config.toml
n_head = 2
positions = "rope"
warmup_steps = 0
Each number is 128 + 24 x the weight over its row's rms, rounded and kept within 0 to 255. Layers, rows and columns count from 0. The size above them is the row's rms in percent of the matrix's.

# layer 6 attention output (transposed), 128x160, rms 0.234, rows 98-117, columns 80-159
size [ 98 106 100 105 113  54 106 120 104 100 126  78  97 100 107 101 126 117  82 109]
[[120  91  86 121 173 127  69 146 114 158  93 159 169 125 155 106 121 103 146 156 112 104 131 135 137 145 161 151 141 146 159 128 156 120 120 140 120 157 162 123 158 139  97  94 104 135 127 154 180 131 135 146 118 125 107 130 136 127 146 123 122 133 150 143 110 140 125 130 105 169 164 102 130 139 154 139  86 100 148 130]
 [143 117 143  96 170 109 142 195 139 106 109 111 122 156 148 136 129 102 141 128 159 108 122 143 149 128 138 140 134 147 155 139 182 117 104 118 124 135 113 115 126 153 125  78 125 141 192 153 101 140 150  97  92 112 112 153 106 136 137 146 140  92 133 119 110 183 147 139 151  79 109 105 130 111 130 129 138 152 134 161]
 [113 164 112  76 118 108 144 159 121 108 109 126 120  96  76 114  98 118 132 135  90 141 144 146  96 139 162 117 123 117 132  79 152  81 148 113 136 117  98 116 142  96 146 124 140 117 123 105 140 129 135 108 126 142 147 147 122 179 165 156  89 125 138 154 159 140 130 102 100 120 136  81 160 144 134 106 137 116 135 126]
 [111  87 100 129 145 109 142 178 123 128 142 143 149 117 118  93 150 157 149 152 116  77 105 121 102 118 129  71 170 130 134  81  94 110 107 145 145 144 167 103 153 100 112 111 132 154 120 150 131 177 151  77  94 117  85 119 102 139 123 127 156 124 178 125  84  97 121 168 146 147  98 116  96 164 148 111 117  87 137 134]
 [112 131  87  77 148 101 121 117 122 131 115 140 133 160 100 155 162 122  90 145 164 138 106 152 119 155  98 151  83  85 167 132 128 114 135 146 136 123 131 129 187 130 109 135 120  95  98 126  88 105 138 177 156 134 138 151  98 143 109 136 118 113 124 126 131 154 154 118  94 132 147 168 120 118 111  99 118  84 135 155]
 [113 135 122  68  74 152 131 159 153 145 151 127 152 150 145 123 111 104 116 123 127 162 155 133 166 143 127 183 127 161 120 116 166 124 114 105 130 145 138 130 138 129 124  80 121 146 155 167 131 131 144 132  74 135 120 107 158 132 128 137 129 129 160 101 161 182 130 168 133  82 109 150  86 169 150 140 137 101 135 135]
 [147 171 169 113 139 114 177 111  94 170 144 124 154 178 141 109 123 116 120 116 161 152 120 137 123 118 132 137 117 116 108 138 119 119 130 115 134 144 120 125 158 134 134 102 114 117 139 151 134 109 148 135 169 120 137 132 113 160 128 144 112 126 136 115 125 116 127 145 151 106 124 169  91 139 197 148 169  93 131 108]
 [117 121  88  94 107 135 132 142 123 152 128 112 103 133 144 136 115 163 100 119 101 141  88 148 156 139 150 133 124 124 140 101 121 146 120 113 131  94 132 106 131 150 112 118 140 122 162  97 108 117 115 118 107 117  69 103 106  96 136 158 136 148 139 118  99 116 144 135 134 155 142 123 137 127 146 140  94  88 112 116]
 [122  77 131 126 123 152 105 144 139 115 102  99 150 104 120 154 130 128 141  80 106 140 133 116 186 127  97 140 199 111 129 116 129 129  98 131  99 151 170  66 131 119 173 111 130 136 118  99 118 115 124 136 155  69 114 114 154 117  86 150 116 121 179 127 110 122 113 108 134  77 108 105  88 112  92 132 128  71 143 148]
 [134 108 138 141  77 134 123 153 145 132 189 148 124 106 162 114 105  93 118 158 124  93 135 153 140 137 145 120  91 166 104 141 119 136 186 115 131 104  89 122 105 129  94 124 125 157 122 107 151 144 114 129 130 185 116 125 170  87 126 101 131 130  81 151 175 159 117 131 153 127 178 140 115 160 159 123  97 145 105 125]
 [152 150 111 149 112  98 134 114 126 168  79  99 124 133  84 142 128 130 135 146  96 130 143 138 120 163  91 166 128 138 118 101 113 129 133 144 119 147 138 114 104 151 129 152 143  74 149 115  69 135 122 109 158 130 114 135 137 101 160 172 138 156 107 145  80 103  92 114 161 153 154 147 144 138 149 217 137 122 131  94]
 [142 132 101 182 192  83 147 126 142 131  82 129 139 150 126 145 151 159 114 135 127 103  78  79  57  82 127 114 126  95 115 146  99 137  99 190 131 114 130 130 143 125 134 100 113 176 135 134 133 146 113 133 151 142 153 125 108 130 111 100 106 158 118 130  89 102 135 146 149 160 137 109  96 160 141 125 105  82 135  90]
 [140  84 137 150 117 136 135 133 145  86 139 134 154 101 142 127 136  85 103 117  98 123 159 161 127 117 160 145 155 165 125 135 137 136 155  96 136 160  84 143 147 159 117  64 127 165 148 132  70 129 160 172 114 149 164 127 152 138 166 138 173 150 144 178 126 151 116 136 113 151  93 126 108 189 128 144 134 155 165 141]
 [139 137 142 154  94 102 105 173 119 134 154 102 140 108 104 153 172  94  67 121 128 131 155 129 137 141 143 154 126 144  90 161 155 154 129 156 135  97 113 172 118 128 152 100 120 117 143 125 127 108 146 145 165 145 161  99 162 121 125 118 155 135 111 127  99 123 149 137 111 119 133 130 104 155 105 107 134 132 111 152]
 [143  90 127 195  71 109  87 165 119 166 151 113  91 120 128 107 102 126 135 100 112  86 139  96 145 147 147 132 132 131  65 129 135  57 116 121 128 129 122 121 129 125 124 110 143 145 150 122 182 131 147 135 146 137  85 139 159  98 170 146 130 105 137 144 166 154 122 120 143 110 138 161 143 163 151 122 111 138 106 154]
 [139 195 141 174 102 109  92 152 109 142  67 127 131 125 100  84 148 169 115 133 138 190 124  98 127 118 155 164 106 114  88 103 133 131 138 118  92  91 161 155  93  55 155 112 119 144 129 149 140 121 127 104 131 153 131 108 125 156  77 123 128 117 131 122 161 172 100 158 126 129 108 130 127 132 124  98  93 130 147  98]
 [113 144 146 109 145 130 126 132  69 121 140 141 128 133 116 127  84 148 107  80 143 111 140  94 137 126 100 115 103 112 142 121 103 147  99  96 128 113 143 123 100 118 157 139 111 153  97 138 168 170 151 133 136  97  84 156 181 134 132 153 147 180 124 111 110 120 111 142 154 105 121 112 123 129 108 126 133 116 102 115]
 [ 78 160 157 137 142 121 131 129  71 155  87 110 163 171 151 109 144 115  93 130 139 145  98 106 142 128 130 112 137 125 120 149 120 142  93 134 117 120 122 143 118 133  98 147  94 128 152 140 159 125 130 128  66 133 117 115 116  76  69  96 148 115  92 136 111 124 157 133 110 134 146  94  95 113 146 126  97 162 139  93]
 [143 158 133 111 141 151 112  76 142 139 138  83 131  99 125 124 155 120 127  95 145 157 117 100 164 156 163 134 130 126  92 103 131  99 105 144 100 124 152 133 154 100 111 180 124 112 166 143 166 136 137 120 148  67 112 105 105 107 106 110 138  82 115  91  87 110 140 122 107 134 113 160 154  87 117 130 132 111 125 138]
 [119 124 155 128  96 119 140 127 122 140 121 145 101  95 127 113 146 121 113 116 104 155 102 148 116 169 152 111 128 109  77 138 102 111 166 143 135 123 139 160 174 106 121 124 131 123 149 123  84 137 172 150 188  95 125 128 128 111  66 111 119 103 130 154 135 103 104 124 137 162 132 127 132 143 135 137 157 111 157 104]]
# layer 6 attention value, 128x160, rms 0.0663, rows 99-118, columns 80-159
size [112 106 103 120  67 111 111 113 100 125  88 102  92 110 110 114 112  94 123 119]
[[155 159 103 128 109  73 137 104 125 137 151 154 128 120 133 147 184 143 106 138 115 124 123 168 106 127 124  95 140 179 124 118 129 148 123 102 128 120 106 169 117 126 134 133 154  69 188 171 169 145 151 138 115 102 102  99 180 134 151 142 127 124 142 126 137 167 158 153 114 103 138 104 168 127 116 122 136  78 129  97]
 [108 165  84 144 154 121  94 114 131 124 115 142 155 143 134  86 114 122 116 121 107 100 130  92 128 135 108 112 171 172 135 138 132 155  91 146 147 155 130 130 125 114 142  92 155 153  99  96 100 136 171 158  81 160  96 122 129 119 107 113 113 146 107 154 110 131 143  97  59 146 124 114 104  89 126 137 108 168 134 135]
 [135 199 138  96  98 107 163 137 144 118  92 123 128 135 169 105 126 117 147 112 168 166 122 122 123 131 120 166 135 141  94  92 121 195 127 168  88 140 131 147 138  74 115 208 147 128 133  81 155 120 123 135 125 132 118 126 169 128 147 155 100 116 125 140 116 160 100 155 129 147 109 131 127 108  89  94 128 134 123 104]
 [183  91 140 157 145 114 141 116 101 148  91 101 144  87  88 166 139 167 121 131 112  74 141 146 120  58 118 119 140 163 107 155  83 128 114 112 102 121 119 146  86  80 120 151 148 143 140 135 113 133 149 113 120 146  93 122 126 116 134  81 130 138 106 127 111  78 136 116 169 119 155 128 108 142 145 129 118 136 153 148]
 [ 58 166 173 125 137  89 157 131 108 144 126 152 106 108 103 117 140 138 165 124 128 124 105 128  80  96 110  70 128 106  85 125  99 109 102 151 129 111  67 114  99 118 163 147 102  99 138 145 113 170 134 135 125 114 139 128 127 151  95 109 173  96  66 108 140 111 126 104 128 124 145 115 148  98 137  99 120 137 150 121]
 [ 84 139 162 130  74 128 131 157 135 158 154  98 132 101 113 166 157 133 117 144  98 140 157 121  96 109 109  90 133 102 109 109 149 119 148 130 156  87  86 113  90 131 145 109  98 142 143  87 138 142 107 109 126 110 133 125 115 108 133 156 162 133 111  89 124 112 104  62 128 139  99 128 119 113  99 110  93 108 130 117]
 [110 118 170 108 169 151 145 118  92 102 150 113 117 138 143 165 100 109 165 125 180 125 140 122 137 107 132 164 103 164  93 122 142 105 131 114  91 113 133 140 141  54 174 140  95 143 152 131  86 126 135 139 149 114 140 150 117 203 163  94 104  88 112 137 146 123 143 127 131 111 100 107 146 123 121 141 112 117 127 130]
 [118 116 125 147 144 152 135  71 125 110 106 142 127 193 166 131 146 114 136 162 122 145 105 144 129 136 112 115  99 169 151 132 126 115 152 120 134 121 129 160 100 127 114 121 114 134 129 126  91 137 144 149 151 171 123 143 136  92 155  93 123 124 120 137 158 115 130 114 100 181 148 130 116 135 157 104 107 148 128 150]
 [138 147 165 131  98 106 151 144 146  84 174 104  88 151  97 116 130 142 123 121 175 171 109  88  85 123 127  97 117 126  93 142 143 101 139 139 167 116 130 157 151 134 138 156 137 145 143 111 189 170  97 117 115  94 130  87 118 103 133 122 126 148 164 108 122 134 113 158 150 102 116 156 148 114 141 123 156 149 138 118]
 [ 84 127 171 107 158 145 145 146 145 115 146 140 139 125 197 129 101 142 157 102 110 115 137  86 118 119 164 114 123 133 151 121 138 127 150 133 143 107 118 135 144 103  89 125  97 134 183 128 128 108 138 146 107 107 156 110  98 141 156 156 141 162 127  81 158 135 135  90 127 139 111 134  46 152 117 108  96  99 129 126]
 [121 155 133 129  85 176 121 127 139 156 115  86 128 108 122 153 164 113 115 150 142 136 152  79 171 170 171 131 112 147  81 107 129 140 140  68 100 155 118 111 137  72  98 127 120 138 131 106 139 145 104 119 161 129  99 131  83 135 144 173 138 145 105 138 132 123 154 130 107 154 104 156 143 120  62 121  99 164 136 173]
 [ 89 174 153  68 136 123 169 134 121 115 131 130 161 120 136  77 130 184 117 113 158 145 101 103 115 118 123 129 102 120 140  92 133 152 125 181 156 105 164 115 124 116 122 164  95 107 128 127 162 135 139 102 101 113 140 124 115  97 103 158 122 145 136 117  90 109 134 105 138 127 124 104 126 128 126 134 137 142 132 131]
 [119 102 141 107 117 122 136 138 171 122 128 152 120 135 112 121 139 164 131 143 153 118 156 154 156 104 114  89  63 162 106 131 120  96 163 104 162 131 140 103  75 129 143 130 106 132 101 172 131 152 121 105 111 154 100 147 173  96 126 114 121 100 134  78 104  80 135 131 137 141 158 127 122 110 145 136 132 130  98 107]
 [ 67 111 171  96 115 138 138 128 143  81 167 164 132 134 126 104 118 143  91 155 155 133 169 158  97  76 148 153 123 143 124 152 114 170 154 135 151 143 133 166 124 154 172 145 153 144 152 128 175 124 129 140 146 126  92 136 144 128 121  99 108 169 105 117  73  96 119 124 118 150 104 125 127 132 169  89 128 123  85  71]
 [109 138 126 115 122 129 134 124 124 119 110 127 132 144 104 180 120 139 151 156 109 135 154  97 167 147 145 125 120 167 112 149  99 119 118 161 119 116 139 108 139 129 172 130 113  82  97 137 134 138 141 136 126 120 115 143 155  85 170 117 128 136  98 124  87 123 121 123 116 112 131 153  90 105 116 117 138 102  93 140]
 [123  77 136 127 124 134  86 123 115 142 163 123 128 129 145 120 102 125 153 160 140 125 136 151 139 104 137 131 116  83 155 140 180  70 151 140 142 122 110 141 114 167 165 134 115 141 143 158 122  98 126 106 147 169 143 117 135 126 161 140  96  86 129 154  90 115  84  97 141 120 109 158 156 165 146 122 110  86 162 134]
 [110  90  99 150 111 140 150 124 117 138 134 159 125 108 125 164 155 157 158 117 108  82 103 182  97  93 132 161 136 134 143 163 126 111 165 108 111 127 119  93  97 167 137  70 110 129 134 132 137 116 122 139 162 100 155 116  60 176 146 163 131 129 113 129 153 106 122 128 163 127 126 126 134 172 151 125 177  77 133 144]
 [186  57  83 147 131 127 131 154 162 144 132 141 123  97 161 163 107 151 125 125 110 105 132 133 151  83  86 160 152 135 159 185  77 168 100 107 105 137 121 125 120 151 147  87 121 147  64 139  77  87 146 142 106 171 133 139 134 109 134 160 122 152  99  97 165 106 120 111 158 134 157 124  97 162 143 125 102 121 115 106]
 [194 111 135 139 116  92 157  99 128 122 126 132 109 145 138 166 136 159 122 123 115 102 112  97 125  92 102 182  92 139 138 125 124 155 132 137 110 115 142 133  57 126 112 122 110 170 118 122 135  90 145 118  85 161 118 132 127 122 171 169 116  89 156 105 143 101 115 119 136 164  95 164 105 133 115 139 133 118 122 153]
 [144 173 117 119 157 116 140  69 110 130 135 147  84 113  95 125 127 128 132  76 104  86 118 135 104  93 156  92 151 134 100 118 170 132 161  91 117 127  65 134 136 119 118 128 139 146 142 155 149 127 129 108 110 116 139  91 135 109 138  77 128 125 127 134 152 108 141 126 150 106 143 117 121 129 135 127 119 138 150 103]]